Weights of a small transformer language model.
Architecture: RMSNorm before each block, rotary positions, no biases in attention or MLP, untied embeddings, normalized queries and keys.
Each number is 128 + 32 x the weight over its row's rms, rounded and kept within 0 to 255. Layers, rows and columns count from 0. The size above them is the row's rms in percent of the matrix's.

# layer 4 MLP down, 64x192, rms 0.415, rows 49-63, columns 64-127
size [ 98 108  95  99  97 101  99 118  95 109 100  99  97 114 108]
[[101 129 154 112 111 138  87 150 119 108 139  60  85  73 119 118 122 130 157 103 117 174  97 195 175  95  97 139 189 115 110 161 148 151  76 129 164 134 115  99 106 138 114 142 158 157 163 107 145 138 117  94 147 148 109 151 119 107 177 137 155 147 145 104]
 [140 151 138 119 141  73 140 143 162 171 115 119  86  97 124 137 107 168  56 119 116 110 127  91 122 121 134 153 105 151  84 133 100  47 160 140 139 156 114 153 166 119 119 138  82  91  94 116  87 155 110 109 132 104 162 101 158 100 133 159 136  81  68 116]
 [114  99 170 149  88  83 134 110 120 176 129 105  79 117 127 144 112  91 106 157  76 168 129 118 138 118 128 115  80 145 169 127 140 108 114 174 118 145 185 171 139 150 136 121  97 146 121  91  82  45 161 172 135 110  95 104 198 138 147 170  85 122 136  95]
 [132 114 135 179 165 132 170 173 145  59 116 161  89  81  90 126  90  75  92 125 101  78 145 125 178 121  95 136 133 134 175  96  79 173 100 164 105 123 200 136 110  98  72  84 116 143 139 144 141 168 115 174 149 123  92 143  66 135  95 181 132 175  25 161]
 [107 153  85 134 126 155 169  92 184 126 134  70 157 168  63 139 139 153  94 129  86 136 202  78 141 170  91  88 133 194 160 150 162 155 152 146 149  76 180 145 122 128 109 158 135 112 136 110 140 151 140 221 159 212 214  66 106 149 149 137 141 130 139 157]
 [187 112 112 109 158 152 144 114 117 108 210 166 151 108 140 132 193 138  96 131 145 130  70  41 149 130 146 174  88 103 126 159 139  96  91 143 147 134 145 124 149 110 133 150 121  89 104 139 146 145 108 142 138 149  74 129 130 136 161 197 152 102 171 137]
 [ 73  92 109  81 112 118  94 114 128 144 150  68 132  51 168 155  93  56 140 107 132 142  98 136 103 163 154 110 140 110 109  90 168 134 138  87 108 115 130 108 154  95 117 158  98 124 156 204  96  76  85 146 152 182  91  89  81 141 134 113 121 144 122 125]
 [172 134 141 118  95 117 121 188 110 154  70 179  81 112 142 112 167 166  55 106 124 146 171 137  99 140  32 106 115 107 163 166  96 154  89 135 166 176 104 126 160 130 102 106 159 153 173 166 206 141 133  97 170 202 124  87 113 106 148 119 170 128 129 149]
 [106 148 126 106 129 128 132 167 114 130 201 114 133 155 150 189 131 157 109 171  83 103 134 145 134  49  97 103  88 111 161 172 173 136  78  94 162 120 163  72  99 138 134 153 180 151  79 108 197 132 156 119  74 150 168  82 132  83 121 170 134 138 125 107]
 [179 180 172 120 100 142  89 120 152 124 130  96 118 160 122 137 152 135 145 143 120 127 101 125 117 166  58 106  76 131 122  78  91  82 134 121  93 122  50  88 151 153 198 118  87 137  91 109 136 131 152 109 145 156 115 193 189  92 137 114  66 122 105 182]
 [145  57 145 124 173 123 115  46 154 144 129  86 162 121 128 104 148 154 166 109  85 163 200 129 101 126 137  75 110 118 104 115 132 130  98 123 184 109 136 106 125  92 129  97 182 120 158 125 152 132  66  98  58 147 108 107  81 146  95 156 154 103 167 201]
 [120 109 141 131  73 115  95 142 107 193  89 101 103 151 127  31 115 106 131 163 118  82 156 128  93 150 127 152 108 132 117  98 159 158 119 140 145  89 129  63 136 102 146 207 139 115 206 101 166  81 132 164 143 130 109 145  87 129 140 142 142 135 114 139]
 [157 149 102 127 117 151 159 184 107 138 131 116 189 111 128 129 139  79 125 128 147 172  43 116 129 107 166 145 152 161 135  92  98  90 161 176 156 183  96  53 149  96 118 185 185 138  79 126 117 135 145 130  81 156  80 134 108  85  93 149 131  75  84 171]
 [130 156 135 183 112 190 139 134  75  45 118 118 178 112 153 163 135 173 161  71  20 133 159 125 102 111 132 117 101 162 138 136 102 153 112  56  82 135  94 146  99 152  83 104  97 134  99 157 127 145 143 133 142 127  56 139 161 138 167 119 162 195 142  63]
 [163 140 104 122 172 117 136 125 112 139 114 136 143 121 155  65 149 106 138  93  54 128 167 115 101 120 148 113 139  81  47 195 156 155 111 188 160  93 122 130 124  34 118  94 143 151 159 125 207 121 113 118 159 174  95 165 172 104 125  99  95 190 170 126]]